{"head_dim": 64, "vocab_size": 32000, "activation": "tanh_gelu", "norm": "layernorm", "bias": "all", "init_std_o": 0.0059, "lr": 0.0214, "final_lr_fraction": 0.0, "seq_len": 256, "train_tokens": 880400000}
Each number is 500 + 40 x the weight over its row's rms, rounded and kept within 0 to 999. Layers, rows and columns count from 0. Numbers have three digits each. The size before them is the row's rms in percent of the matrix's.

# down: layer 7 MLP down (transposed), 1024x256, rms 0.0841, rows 897-949, columns 0-127
# up: layer 7 MLP up, 1024x256, rms 0.33, rows 898-949, columns 0-127
down897 082:452486508529483446479556568503480532454494470468513542476429483562448553505556498576550541502529469439488531525521485443522445530521426501496439443545509522495503488502525511566507537476517534525528475430541539484437509475452523504488501528506539575584511457510402495491582593430392520483538530502544443441574524459504507465541561517460531504493483546548490429531490477560489505547507
up898 114:497459486512488526541506539494546488502525544459492489482474537482424542530532503532485516491471516478475483444452582518428520547515515511568447522505534477493586529519447532565519469487475508575559500506467554513445412482524576438526570493485536519454456499442494471541515423463506531529493419521490537548572478510511525534495521575465444506464453475521481514440501475543467537475481
down898 111:572484452501481483530522481460460502516593586462458520533472484533520520480487528475502422536495509514543513409438518484544542553503485537506458521569504476416520473489418557562491524472532513508483514476465550515578509512514472496533535481543536495429495433427442473534499417498454506497485490506486509531461492485521504441474489521519497508451459452465557482486480538428454556499540
up899 105:501441562414534516506508574521431467449484459542487470544516502518462531502526549561509529528466484506429512433533523523445545481527464560570423534521516449524505552535518481528503573494537523499538554481518527452543516460531462578637521492500513497497605498460496530477521472585578549449540543513498495473483530431462525493457529502502481478573533558483452514571432471494470462498445
down899 103:518559450506525443496508484495485480499520547535415500414440528560554509410496492498491456529515489524554548557538570526541441543474485501511464494515494551402518488492490572555520498500498498540571555474507529536454514523458533543484474479539477542468448509531469505510578510454428469555533503504458518473507498412440567519462572462502509511481565510549510530479460503491477544537537
up900 097:476539488528487517482534458458524530514442530526505492497494493531554508416429528470505501481516490535472597513488466542526520491518520593439493493554492522532501503472454514538471552513411560518514539487520511547553505454547518473513499554529523505518451518426549502498445522488488515453547464440539463544592490505479534576563456446440582521505492547489443488516443505435513512491463
down900 107:487475536490522527512498593559501490450523491490486526547548463478434484585608503510513515534508512405506414464497541488503500481439481457518498490481527522441484504496502511456521476480540443464527431493503525444460529513459462495478548472455472489464536486578466518500554554539531525574493502575458525469427499496519503455446518584553457491507474510524568484441540494529470489504515
up901 100:552445540498532495506566513542493510491420514493565512389557462414562456456500460501454531546456418531446439498505527544529495503492532459498502472530560462521506453473560463477494483500464527475540505448467461475520493509544515486541451525425455569499472483486513491528506493578493485502519472517468389577507528553528457489478416479517501539520405466517520476486501541485550484451454
down901 101:470464499506524522475484566597535422513533479431435514594477522518505524523525413520521491474463543493499545570480481519480475466515496510533565476484534526505431455484453459500451518520480524455533508530483487442622506519449406568502528459507494495500543539495427526453521558479429545503497437502502503558541486517494422542571503486531528514464500509488481453434491518462390521501486
up902 097:490526499493482499502535500454553484419482470459488517482538495463493518577543606456588466460590525521475488554503503553484533481506454445467443485525503545531441567452532571452436523493573389551531543543501428467492474489508555520434552560513512530549464485490593505493496458440561494450520483545479569537421482499494493457534528498542488559503509472425451513446519456495542501487527
down902 085:562476496521492453464489500472514510549455485503537518508519497428481462563490508493487539538483465470476519434505608491552528511502450504525540486591538509483436586506468573489444493517502571542513514484481446523448460515503538520471536520522524423569525507478478453513504396464492522477420506499475539445525518523472507448495470542464540477526588534530472496476466461515452524479492
up903 094:433494473473486525533531506455450453555436521503540554424510517495557515446477522513514497492440459492481492476487434483481552454467535544525490514392535518536452482447505468521487417474481527519531487559494579550465570450530478515483466476453488451518506477483542465497469611505556565453439445542436546529400558456522518489570513487421490490530428490550570494464469471475463521552526
down903 092:613473514446511478484454513532539524477535542507520526545550512473462476528466503471508462476434549541547517543478570497494515489421500472534530512607448544521511550469526440499591456494548503481478526494431451497521500523579488480477467517520534536487444450504518522492498557468537519509492483471522475487459542511536435434513486496482454473420420449417514496512456531502532454417484
up904 100:520482473558481469555507514512502533536419438463525532535537627514442551450559523454432479466452477508464479436552485441477517516545581485559480563536561473538413497519532517474448487515451500465520526487480423446358463487414498471521534463511532564505432503414491458553494495458483562531452468476523501483524543487512481508517480502447528499412568484529507502481524566532526472489540
down904 105:514499527494535527412473504492496471467506555508522567485476483482458508575495420488538522434471485527465499492542586473467470511476467534468489467552489543555537481488508478555494504538494435575501473451491503529556514426514549441480518526458507514498555548527499443437521457471504528527482584523505482518467546522522442444431548426504489432505513446470469479546587583611540492517540
up905 093:499497444504522461473450483488505560557517503497520448517473496509477482510527521468496429584452485552507469516513498471497534464501554492467578467464479612550433515426580473484500553523490448517554573479558491439404549506561551457518527514567518486520541526474487474501494501525565491504448550448520538510561583427543444511558590483490512519513597388410505549515430544470457504533479
down905 091:497560573425503526448569507530538463463504541552508491448491491490506560458531418545550570518504464481492531528470473495500469511551440522503440441546514422518493459496527487486480464480520473470482467512489482511539435514472434484497444499483492534538552514503536506529518474446432513515504506520542537489455475485484548560518502501521457418454449537497540477525495505517557425511447
up906 105:504452462482450519476479453558570484472554489564521524488496456514450564485520480501523530522458524478474497545447520548533419497511462493485479530511465496469481555460532543488513477538501540440524483506517564556457534458495479472560457494480533544499464400482407467415482550592488578494538519494533621459562456426492551492615536487495495531469484529572557458536520481468510526495458
down906 119:481483463481518511476459467526539543424506466554515569524553514456461541492580548504516587508502463456489400538504485516428451491529478568518630536505583478447500457477481452538462423514495490536490536494441563448555502443427537403484506514428485476477491504523488480599514448516526506536453444507475553449439488533502553523485463512514503521499485513543499502559482522470544468498521
up907 098:419436504440499564502524512454513555529479473476468501501529581569453503547521497465521439482488509511496564501521540558557503597522484488499462445479505532488477353412549462508513485513486488527493557549536477580573505601468464544546394451514478429554491464483547495493593548481433457433510499499488485514516487524459551555507508504511526520512522466520495549537542444510425446415502
down907 097:540535500552500523514429513508578478486550514454533450479454480426461465477439553484492508492482503509505522520436449486445458395441420472457509544532452443468526474508574472451477555529513515500553474530521477585566483514519513451561565443505503531485502551553556552456406526534466529500521458404440577492422469449467471499534525521480504472480529462526476559488538538519473529477420
up908 103:484473489483468555445509485519516532559463470525545482465425502464500480447527496520529393532410457488452534453537526410420496458499505436517519506550484500520482519439438469514564535527442567568478465487494455578541461523502557458450524592480582481613565486548505545448544406498529517525465533525504493512544473473433534547506430497523499526467485558520451504526521498520544468502500
down908 104:498496448573457586479434444505388431558528444542511513537487501534535493436457516516530478481508513542501494423492531483507514493530609498504544458492446440481467494490513451502425499484573506489513491473529493613484559422509472445504514494523529536434547488527486472490489402542484457436506490504479536522439520554611566517511518535513533513504462570481539507562594514520497430476431
up909 107:428597512510514496480527460520496517507486454497465606526437491445489491472458559485504591558439443510507515452424531514506492380483534495509452532528506520441491486481502501590480431501560444499491543484546458513506524446490453556473524506607484539453472481516519503521576525422499449476525533575503468533541451547459519482504447540490469506499493497474514510566483515522468523478507
down909 102:553421496547492539462496536541512472562455549569504463560539496480484553529485487506469462463498557466479486544562475479530559585502530501505502546494512393562505502571476486441515558433462578487577453528477487515491444579492536436545489489453545476515457477536541509481414496551496593548497446428489547501529537503489478490506554440548490452440513484485458527439523473425472472499451
up910 104:499484536491555461482491537486520488501513539515497517480454482587544543493466603514469528515534517494421474420498522542497566602488477475549525443519519492512470462447482475508556491580514521493422490497483461450483478496451473570541459507502452559499457506509485531479469569458495460485521455601542495540502502541458504490468574515559466552475479657521545486471543436484518539472480
down910 102:520502471489398541515544501496509582543427462533484509511527498496474495458491511468524476532482471415525451501518461497527475515474463494487498517544477515539484545473481520448484527443547448600526561475556473526557479528515527581503451527430582514515428557536482458495474459458508482475478607481523547515474539540473477583474557521479547512468519479551542507516497475562521480505467
up911 100:528432467498596482567477467434533475516440557518502467501448432577509501436490511567507434444565526416488500570616571515543554509409474545501549467502572503499494515502503525500456510491501480477512414473595553546548511487558546479478481524461435478554459539441470504491487542497533508486488483524482477458449519508510525468467520491520492501501547504453458492478530467443461404491506
down911 099:459480539497426471524527506555385528477532406461533451532540513418544527533460481411549525530487523489515443511532461556503480511495612524492497570486464484477536524508541458510520528503497500480530541520490453435457453505456503503492439471444544539453543468518479525482509508436484561583441520449510548474541457451509575495487512492469459495506517434570490607495475542577519548594508
up912 111:551414582495467421513458527514526556523442550497520522491540519541489503446498493471496480445471517513497573526446449498556547518549464484508460506459497476513437450541514567458531493467511543503481550514566496545467490474443505495543497477414489413581498460482465486511544485530483495527496536488501492493540469484449471540497565499523536578526574450495498541440555464533516504507525
down912 118:482445582561491522472443539425567458543483513455460490572450624524443515605529498469418519462504501519524550476526516521484461574484484517491456544474468507506449493468503480504550454498517517459489483469485460571567491555485514546558529503559506468600505497530539463516455504483442496562513460484459496484440537529452488567547569528579452547456536536501561467459507476458466488464525
up913 095:456519462509486518540480460452518439476542508469515440509477477519479542478593521490538490521433469416496541438460480529498562495498478531455566539484548459481560415475519540420491491439476551589507530476463501492474448534560540420480495427494489459530497482509502553508479496518453537478461551486516555460466483534478531461521471453508444494440435609528442506487494497477506458517527
down913 094:520505489498491489554527459536464505516508589505527462502490485520467507523506421460426549556535526497477569481579431530545464475511499525528474483500520488463426509496496514486495526557494510395497554511497517509491565461575494542534523541425464499426490537490498499485510536578538461531520506529517451498442489526424454603472496510539494488466557531575539485528395496471426493466497
up914 100:481538513447557466576507557464519514457515467528530542536515428494447504524520475530529462431434455556480511479522532426476451488519497535520470468497459577460489513483464496449477464492548467500452465495540516477487539489442479450489447526551449491493464550499525583502535486577478455536516529506434410571479484451500510468503490564438500532507421535494501501501517476570488471507501
down914 104:549539473503464514460520496563522510523588529409551492433518549528510447520488530516490484517471459490524453554482505507465446506472453526504507468514536492495529486525451406515521508525461521510515493432501437558500485567543540539536442501585460497450474468522491499498480458368538460444405446583519543407488523502563487519480512462474543490489537492484506508492509491450526537571495
up915 095:493522476543498498567473500505536475493503551582479426539456544520628520490529472397545491476563486508487571492450569517500517565489539497487545519492462441510489448486421485500545474540460492535469536494497479491489458494500495508415402540410575483539445474473469491481504530526540526504529449545513547488532477570465567480535527572521515480478420498502444532474468474449519523483468
down915 097:480554465533506573563469482498482512491498502529494537568551489462480520434452458548522579538458435581534516509537538519526470467531502452567475520462423540473576473473465468538429506505553536531454581530537548475498456386477485508441569535487525504611444581481409510471462492505555559509530508410479539515515486521457427493422506546475472533506455560549433450434493513496537523529486
up916 122:441560489492546528574508460520555441491513485508520446531443479448480461516520542472539537533492471416439458456526474493455531510424559554505482504452426415504524543485486470490465502486479514501498594507467509451529492503424519569486447502560523508494479489530507498466546535417584491417534551528490461542481526512472430491493510536444549537490449506449517478487516530530488519418481
down916 128:419537490475540451473506546498506506513504507561490560450456528506502506504509548502479470486493508494465444493456430477585492447488483518556432424475459481505509507495516482421429505547490507421477528524432404493455492574561526511489526464514463508515493539454516583553524500491499493457530498485481484525497467559516544498547535491578540524475550492540629511485492547546531521465485
up917 094:460507472440508533517492483554528489473506509494564458502513486472492556580526452471516570556530512515474455503480470456510509488513490527508516548525566555482601480443433378466487463519534510524484528489476473497492522482506502538462426485492484496472563513521464501564531398536518463446495470542553517455535521478543490573528377519456463505493477478500537520525493510437473636529518
down917 099:568502534506530479470556492556566506504508538485522458446506473483573494519476583465502516463468561556531422570508501506504580627489503466460487499518474471565495582542528473427452482498526484516537575516496533459466440540574478497511562451497464499395531441480517443480526506527502481495503452465483506502525517462483550470521493542489472526475490506433520469531544515485604516447462
up918 111:458472493484482465458512525495526516521518521475603544473511530473442523512548554440469564511410496573446518530536527476481490517453485464520479453455479503465524525547537478513483551548497416490447486457485531529508512455569502532429487554515489498375469455435540441475479506542501568496430501467481538495469398484522536513456506507651567509462457439605529507526512472506530493476476
down918 112:496444496451563502461467484499553392475481499512526498520473511526538451487502475461563439484512504501472509464546519481491527499562493546501522448575502487423479541517499510516542483512523488536528452504554537539515602478459476428461540526424411532385517476496486507478516512494510429466517517503454488463430433499530476503498513509460592421484466568508497483509460495471593428469530
up919 106:496490456502523498471561539611478497461446489503422459568512519500496491467539496600517594431406566525538505448483500522524511509561463467449463541482520483547566517507439500474469487592535580473518504531553421530527567578518488475581460503527527470506500468499510507486483522496451485502523433496392481537524473565462500518494498560461498520516421546525432433457533456492476534515522
down919 108:515567520450483515549552453500471472463533490534534480496579424554400482486541483533504498464527473523574565512501533529504550470496496548477610457444422511509465528487498506526465536464465465447434499507522515511479516475521500533548426539502488536393480472505503502491469501498488443466500503467504533448486571523459492437451529461433509495471412496492503535477474461491491487500490
up920 099:486444493539487503455509486485450539529495532502500492501504507468475588500445436491521511522481508441535433534461457465541411543479516561450517493485477566519540528451504574498464498473537465467516468469479491498430541459523513472488482547480494453512553394543486540525484472520567434414557569481493515530503491480524515493495486463527442548464485477522525489550484464555547525514571
down920 094:474503533531555559490512505434559545567463474527484443450522527489527497511456469547452381522496499504426462419497577498567527463482433486613480484459486506508504481486529484550518549528527482470483624505487527431544500501487543524549476455551509588519403576482542470518371477476413489541546537504480500530521532518550520499459519496506499489496459528508480483454527516503502528490422
up921 098:527513509470517433530441528505563480472538476432467515550450514524420509540528495499482467499548492560471465479465493498503522537509570496533493525465518598494527461483503461621546510556408506501508475524497526458497514553465505494491480472494487579482455493501480533482535499429531532511543553511420524509549508565486426507493605545585534477444513512512489509519479524464470446525511
down921 095:519451431525535449498488521464497494442489444507517461527483484456517466438510500480525475495458568401543470528566557514476568531482502552465501560472397423493511500453470416543555505537481406432569467545548492560451539461509530438434464502431513562439437511483554522419554494487569454507511495504598498395424455488532527500513468511530471558476450468510438504481484486535477482458541
up922 098:522526513477473494488513424471530486511532550403458482468484474527512483460510540498458468522502496592428537438452498472512541523482485469530523490472470486527558568402515475509453470508394527500533459540443521502499426507518555492449469512495558460440502465505497511496457500456477513536558507585456520484445532451438474472552589487455553503520486485517504494480477492561543597570508
down922 092:522528462576541478475439528547531481548516521452430470549464497632470529540518523454559549474506499450546418536542464567490512558458498517499426500517463488530521531530492485482435526454568497428498475483532505447491547531540464533465508570512456493532513507504438427509458527503426506599484471427550485513520558595445496436475484451515478504468564482482452401567492465478502463607519
up923 087:489535460475535574586545519442477478484473443452475578483462474468571504502581459529471531469516566494546551556489452431482551455531513536520491495458444521461456498473476483569456459481568500525515571437440495511475528455526500478473501546533505544503556523480527459518516459492483477523486488506567548561448501488469443531505454482502447499494509464487547530558522519509425469488448
down923 082:434544475513490501455444529449535483571499517515478430437532478551515545507368469511486538513412575551483549522435483464504488533475477515463520537522522439537551506501457482475520572491468507536430449518401459461499477510582476479577483527524540478488570520471572524494492506526506489519545500471508406513516495477423577487474495462480519520501498501539539537459521500536535476554480
up924 097:535483545472541495524561521520490479487495451480518509507479447492544456444519488494547490539516566468521522487444569546448554406540505465557510516529525465439535568498395531527421508515403414499500503486582484569492480543550448499512500525554465532455433495480542451413519526506535488455530482520481540455478493464514480496516530455538490503485464481498504516574500464497455539466464
down924 096:499467532426439477507482520414487485488534474489540469431513526403542416464507548444463500489419484489516537444515527560443482511576515527530494480493492471526528523549557450497565436514553556531470425542542490502502504509485454517479481488492497546435566490544524425440511430495447524514520501531506473529524493480552400490470475530388499579504470526494547435541482578545519424547479
up925 102:495470533481511439542477474486587499442516488518478601488505530513468507587531486414514543513477574468430418435470566471507491475559479524486504478441523473501512439483432497523478605493552443467506549554539575457483576487462496503514453446449492477498522492521501558509548547479408455518476478537491464524463537429448461524538508485464508485477514514500469505536533446479539519435456
down925 104:486463473505499569484417517484493437572512502496555479506489474460516509461472534520513530460513506445488535427576462465522460532443614503529522490530450481482522449480558516462534424494544403566418505504434496504477548463433512511543446494557537486411534480453604562425404486499481497440507489491396502535525426473545518527557487455519554526500489505542507480506484515475522517542459
up926 104:555504582476518480455537498532469567482530534453538386480488511458531573578494537528499497509472548523490467429529520535531545463544468515541501554554527510479489458520448425537529448535558479512552428509537485493512507494459522509590482524474515512533497572505548534461478504482476473524517481507506443516487516514544541526520538425442428543511509473505508468474480483498490461550476
down926 110:521487502459527515474430516522459452481517526469509521504503502562447439473464514413464457505525505481560534533467551457520481498544463490412515495501512472487576513493453513536523499468546494475549452482439551486516529459480489470524472499576510481472479510520534511533529674469491448424504550503530566532422530545604499496515537518473491528566422524536513409529482482536460503513460
up927 101:538502509559520462539522567432498519460516523528559509535469469475494498518462453520497584462472599428504583462534495561463534501561514466514552472481501418454516477518511455497554524532458523485456547475534516526563466488555544423477513507574476507518485518497535493479535512476522501557458503509489458516574549421526447557529537506465474475528449556556477548478498519450433527574451
down927 104:538528501440488499485443484533489463486506497567515484505483461511511539507559573534477512478489553454480467509537566443453576539487465537521478530504435542455504461511459543548527523528523501491514456509482500488433508510496488603561566451426510482493458498512496467536474495552513443466432516478553482543520485484449476468516551528450458524555520438537517538520529549476496545481561
up928 102:422407560505517540482518495521571433475439444486494521492469502534531494505498536557558491535543528531430545508515501523468516485597489510559511465432530466544433488500516499441539518499579507554503531514526493522517517404441499535533496394563537592453486504568486525520431491446486485484526546545453556491517439456619507496506510519473505480507498526528530491521493567515484491467415
down928 102:485516529528595511531527533479421548455474545441486509513514508463521493586530429530492530517556509553452519481521459487468433479486538521491512584524491469516530489543572530450480528493517529493557484466523458482504503508497509491502531491507449552536491503529484516557522495554490511471548454585500538505487464514557521465524475467547459534478459413501456509444504478468469494499480
up929 095:460525497490449514455534507493468449442464477531502529524572479550519529533503536527523454503427524359571528465445473587483504509435501475510517548522474473527577544433472464504582471579421551479523434499579453442545479460553455465527482461455541548522460566421537458484462470463511530532450416526480505514548503539463612502583448507507446489472486468484478521469554465511493481498537
down929 096:488516498531536442529514483493466470534525512507548475433497488451591450574465528513499510497558465602459501479487455447452468530578533565501547431544456495438416443528509524485436443500589494480479501464489478510473537464420527558537501462518456438586547540467495461513524526568520476485549567441483505500527451478523498525477490485571540498554477550527430528498534478502550476496539
up930 096:550412489443482538501550532472482528514462566492564587526521506522492445514509428479465478491595517554474511499535509397490466508434565414479477530447443580468553583501508515534494510486514476483496408492560532468522491462555440599585437510463463468519494495483537515506482461462611541480521494475512536528540451539461485514591483484521549517474447538503514464476451531512445464510417
down930 095:494576548520493460476501562508430482533500499541451522427491533515520583463540454530535489523478553531519541495544510535545489474427482591456457513515529576427488506501511503527453550464443442501455435533458541556471531524508502401506513533516568485502536477437415422506500529526456487449498516581565568571468489470526554475517519509476538508519406498527501472506500498462498530532605
up931 103:471511588371486447544505475538532479506591558510524568490467494448498571494518522501457544552455430460565486505466497495545562464543526493545490508531475428547484491550514519498518511496450496512497526512546501508479556479495532510569482483514506492529526532525482576565471528526564548441449472522506528440467461490445483491532522512477496478468511510523464490436512490511525469430461
down931 105:480471466452503494510476540510539550525544507473578484438488519458542553435553471491501498450430431402497584483512464486504424481499563512505532485555444489541499438522537496543527472447436531486544583513499553518533418455482485494477481548504523497436570554514502511559510543523511530420515475555491529378444465493469566445528533571455511462498534516551506505452498504512475447406458
up932 103:521459505502545496559563521489449446441573471543472490508483431506512476485482433553484477526422459432441479493490553445524516472526540450402450534527495482499527549467524485477495473488564547515491517512500556479568473514571582567560513493521521540471535450449495492537476509437518437445490454541490503525450462442532591515491475485417512531480577468503491551500400484461386541471437
down932 105:408449476476525462506462510491515463552465464504556473523470578516525441528471578561479447465393566495504487471446448508475471504474558539538552441545504470506448526495482505551448471509549417519538573495521511448458448506452439478482447529528475604433464485473519517513465444502536478438515552470550474493451539540535485460476472611539522570545537448510542476528522602528576458492571
up933 089:564524531454488515448524463535511462444544559495542473492578472451508498544564470488530518477488544480487536535482523494547493537478525500447463538481498526454525454505460420476385433544474466451524433528466555417409546502480461531544554556525490467424435421498508502499494485521546548530499498529523583483396469478541466476582520477472470424503471550570530531495551467533577528461496
down933 088:513535509522524444496495540531494463481529503530540496458494473580495510449518468450575520453429469538508521494476570516484457476438509487438565485548540498490539499530513485464427420515481477507499473442542469498466557495484481468531515523536453514417492458532493507610561453456540493523482460526553515510423434454545493471604474572473586454489481556440478545545528566538439570493446
up934 095:530497458496518453493493495410549547451502479513452521493446520492514477451413533488535519470490525534441551440505415482520478474466461474497450452465461464505560491510487433475541474492611610476418543473552461445531488495545509457549525522533521512482524508523493597467465522544561547526479525553492496527430513519490570506560505519513506482539515409577577478466455542579474576440445
down934 094:434467486495437589392537538427473522460438454473469582552556514577523455500534508585514520471510527391454502501473479518473511505595484511482515430497515509565485473465532493516437501491493516498505579586484492514450430496491523526477434457532533568536466526481479519538512477518531536471532569470527467508562597515505490500536529533443454541507515490539494471581473503517518451507460
up935 098:491484495511498566478544490487589489441511498467567560484397488494485448548519547538476537467530521520498537509543416521506553504506432465457516459469432483434408462447503493477481507519474551462445513503445524452503508562497504566436472490523492485579495501459478554554460561433473564528541542559546502519513475516522440554503502450488465439487500473456454490506394494520583517512436
down935 092:475473445515526462514461522482466484451596499489466566425551527520516528545450457429514492516554506443456488518514517510438472526460452505570533496512470468560535509517500513519452467484532480529539462557463520554530502496548475537458475446507524510495482557445503491485477436534474451526542530467499540487557469481549497490538489597539494534411523498564466528464496490557464507473497
up936 103:490506453517484506484504508517509501485508496514532484499561511418500525585524460468476546579454478447482583487479458582489492510526539506481475443474542495488506501559510483474418508485520513480521472489535505457515489555437470511487518476438487566440455470530413482494499506496430489484467558505459485439501500574540569513529529464500542511485444404487503471508550527540493480517517
down936 102:496587502506426460520527465483479470451547472579545495570517511535537456526486422543507499458509525509456501521522551486510490526542556433515519453383437497492452477473478588479564494460518485523481498502492547503504469466475497468540497534474505477543513478543551525502541449567499460528518439530486449528546476506555543516477427509456494519498493451524569539532540588507464540494408
up937 101:490497524480428526500550474471529499402493463531557454465560541509472475389448513532515499509508545586448508484463506449477513461489489432525500465559519552460498456462436502447558566461496478468498495497541469514464541531511560523577489441436474513512462489474484502507523581496503466560473545461429523502447500538474525490477480511469504590440480517551470505398601515545522482552493
down937 102:452519484545543478498525537568484535490551472506488502553480507529556484480551477423409486466566520462531481560454627489520509500511480509521495469501418472566496505490550549465514457449508506489556529474518535478548491484456509480432486437566483481476444519518484553532408659502491516556457512522489482505492465600504479482480503476588551593463512516474477492503489522564424452519453
up938 113:503455499569581426421513495521568445516419486536505500518525556530466492467470508463454509463460499456444518508465431563561479465483461577540499522588417430531488571509515519527541496515538521484479478427484531468519542474550503446516444507458458476440544511523495432509488465481509548520544551589518472400577479473476557519476478561513514469536569471563520510521550463564518538515423
down938 113:501534523500465500514529459459531518474495545560453437437539459453483570486577508469483480520563534468459451514491464442518479420540501547487564545520540533481541479469525499478590519568554486467500545469457556449543518497515506501434443541455442493450549577506536490507495515548559498480528502476526442503495500445486463482509397506530550521486528455556490635478451492454549515594494
up939 095:484558481487503483467549554483480546498506537466509451491512477492456437546475528515474470526521503425518518464456502427609515510479551488517460521476467498505564403556582495547476515465472451534441545511526520471465444516549550510488543513546557533498515519430558549530456467525616476547482507460512541480443486541546498488580511445494451485491509505458497524488495541465464444522444
down939 090:461453553517469487481474461498483475386464537495497519524505418486539537501403448415518504530470473501426488481618584519517489540497497497545466446522509543497447496488415503484450483437497486463558573515487505460447450550494525417523523510501490546522498485569479549562556542418522531490482538429470477572555471501508521529432538477499497500405539458534528411623571513505493529579505
up940 094:448490514488547439507576507504534445455513511537538447534498548467504456499518506517496536554453486477538491426513462478503540520543526622512451481436571518463425517443483450491519568503441520493510437425504531483430605551478499460551506517508499541549472524550500481483501527498481480433473484471455516518510447480481528545535529496469468409492421497596492451502458589415508444551548
down940 093:487509543465445475527493558554487472553492455480506496438518462466437467481475424474532444430485536546488489564547544510499482516493518461493489503498530427510511527498467511549476458566541547533499489577512443502550486457509535504524496471459487421523564496464489430497511540499445515475456500496482487542510496441473484598469485496539481635451502497547471512497519543508497623506450
up941 097:534574566548543532426573446532474521549521501456472490507518469540483475399472568529485454480523492553495502519474551451444481475448495533462599503521491460493499531421511487496477483490468451507487484441528464483536521493508520471525500495559525463496510444486494517538530449546504501529518469529489492620552455435501518538580473524514497475540487556497490580497514464526453498463542
down941 101:524525551452476450480477512469437487472527505491394471555527570456565499504582508509415488519588464507482573524479503446476512484564444465475427438450490503530483562522462500539489512525443463479560499554433486522493492538516500461511470430476493551420484511460560531470513499469525449536525424542473498471425581552482488556470498502503500527516543421533506500561469564463441494410525
up942 096:466492543504488494447499465458515497536459482478432410506490518494511538528579487444438533577582571487452455482494545504565488515518477551507500500479538498518477479431505546548541507543561518526399509562531577431493540566482506481543501445463474455436554561515545548514485427519473430483495570559564477504468520508486463511477505508524440574463535463502553520490437498437479531462487
down942 093:589569494478484531558485576548467529470492463512546473548429479514411468491439540507578511429486437521569488497496551545446478527444528474480450466551524523454536496517544541445487478560454502499554524435532463485526539531544475493452484496516510490494435437521463466486487473486467502533490465497532457595551484491486525480510549453458580509551501447470543558594543532466514482493522
up943 097:595533501478516452552474470611499497516512482458523485502527471487501530584552522523467515507520519513523493554484475564463537408442443467493472473516516425507419497468487497521490541524479505454445464518511448540502539506497500544550410578451474546536564442522501456430390453587552495467524563527491568497488515454476448534526489504520443547499583475512436588472486536460465445539481
down943 093:461499552460534459453500536436598528496502490482519494524477492470510473420529536609509533476504482448471486478445574475441477524519502505546484474440515509539471535496446539467505451535491511535499494563521520565523523460529508482437558491540451508437507422530455468474473449444510526514423451460459475479436486526521553498474501483496560498512395546507565489526541500487456481447538
up944 101:454530479484554461459453532494441522554492491543587563472514511468465505483483519582547482478415522541513497555405535531547427480540512560510547560502586442513532430465558452502539497545536534462529503481497447476480520491440503497480417536488494518533504427550457566516460532509455545428498488474513516479512468509465478494560439480509491588446569480491542521514468484432445546515467
down944 101:497601522496434441473526553465491501453443549576555456446446531495463530588497566525445463517531472471496503545528475584498559572438534497488531461462558525514494470542505541472484513483512468518495580551456500497448454596498495497488488496478447500548486492513509509458524418474487478562478487474511532504563455458450518521527518502393452488518473533449485568431433459437419489492473
up945 093:495531412527488490537481451564470521508527493542524446408581487480427534530417490457517561563454450545484491447491595506505438473556530481451517561518539456544551504505509506539499476545485530493520503471545453484427486482485539579518459505429445446459499567456452479477451534475529511473511534482466531496466493450532496386522560450493527556519516454530470577500488424502527477552520
down945 096:514479514433563518537502602504430462471468453463444504515445464496536508501530457566503442444436561497464466514504471513472509455525483486506515487512496558444568515518530435521439550533552500529530404503494508594486481550474457440531519488584525479535519532458472479465532445527503519539541495531488510493442542488483501489513509515485422543539525544441529480526475572488469475497494
up946 099:496468516586529457487487489473472530584536581573493486496466466490437539495484502449527478469506469513500449488488450491479519526497538465527464446491488463503518558523518498462513442520448459482568505512487534503559484489456519481504486467526491482488441470453410539456445554525558515567534484470493491538535488482433535528512561485512469514450460424653487471526549462510461508484515
down946 105:506497500463455501533506459465513528487439524487530520494502524425496594493521500450458484479447411490568477561438456507547449509507516526491491445506517409514466513504498421438550451524463504527435511513524555488502490478417483454528449483477465483547479467515536520556480516537481525465560527439515499457438566569459511495427490575476523448508532496507530548600538496565541366486551
up947 100:514465530503467516427587447541462519537539451489547497422481434450486465524518498510479514536488546451460484430458507527482523489559447582533513533487464579545465549501517491555519520506500562503421468595569506525510519529535414434491538535483475508402521516440458500467447506418474465448494576459446515458462489491420533543525471467492569487521496522513442511526514409467522455554469
down947 103:551528515490495535461444505487394484524501499600542481492463436554563518558424567477510496515532465543497542522474489501523541542509507486484535429467452463477576482518534522458561449493532509503497524457509467449487537529497497533550509433459546530563572486460508488546569522509471522503447532468423501450557558462542436567461429563497515468479503394489424510548476549527501522572476
up948 101:445505481603503475445504497500587482510494390471562401552516489476500561621461524486510518534473525439522514608432507539549487537519445521525493445425447515478485465495507448419510487452466467457497521440479496509567511439493416406482520462491516495455532474483527518474473496528453525416511501543469518495489512466500469486548458468489498449457516522524472521481512469480535509421491
down948 089:508521523474432477521522434463361496457533467554530529451477550446568508498448463435487490508531499515456480431488588441518466464430408584459483473595417498595562535508503492552523517486530529457468482452496484435523473528464472543583495490523508542494504486463538440531541473566454509526500496531530469551531529457480439520496541489543529524500454507483478517512485546487459498517451
up949 111:542492492558501446483463575537546498533518463519498512480526499430444502503511452546555480540558447434531421468497493479528480490460396425464573509458435446459498496483513479525608527511559482505530529528455423462494472542527569498518530480561475493457447498503474581472574448486529527474451419517458486510511520559464492541533462468466477431495496559435511484480532496517408503528514
down949 106:482468410499519529435555480509472537435462544495532473468568523450498525542586411417502528471545503549434469465511455499567584478501567454571466489525478483552483509503485494416527516503532557523514498475570475509453514520508474559484475443497521509557494486463507442568580513551497538533523493454535447457522435427500494559481413566483534517443537542569480535507464467478488494478484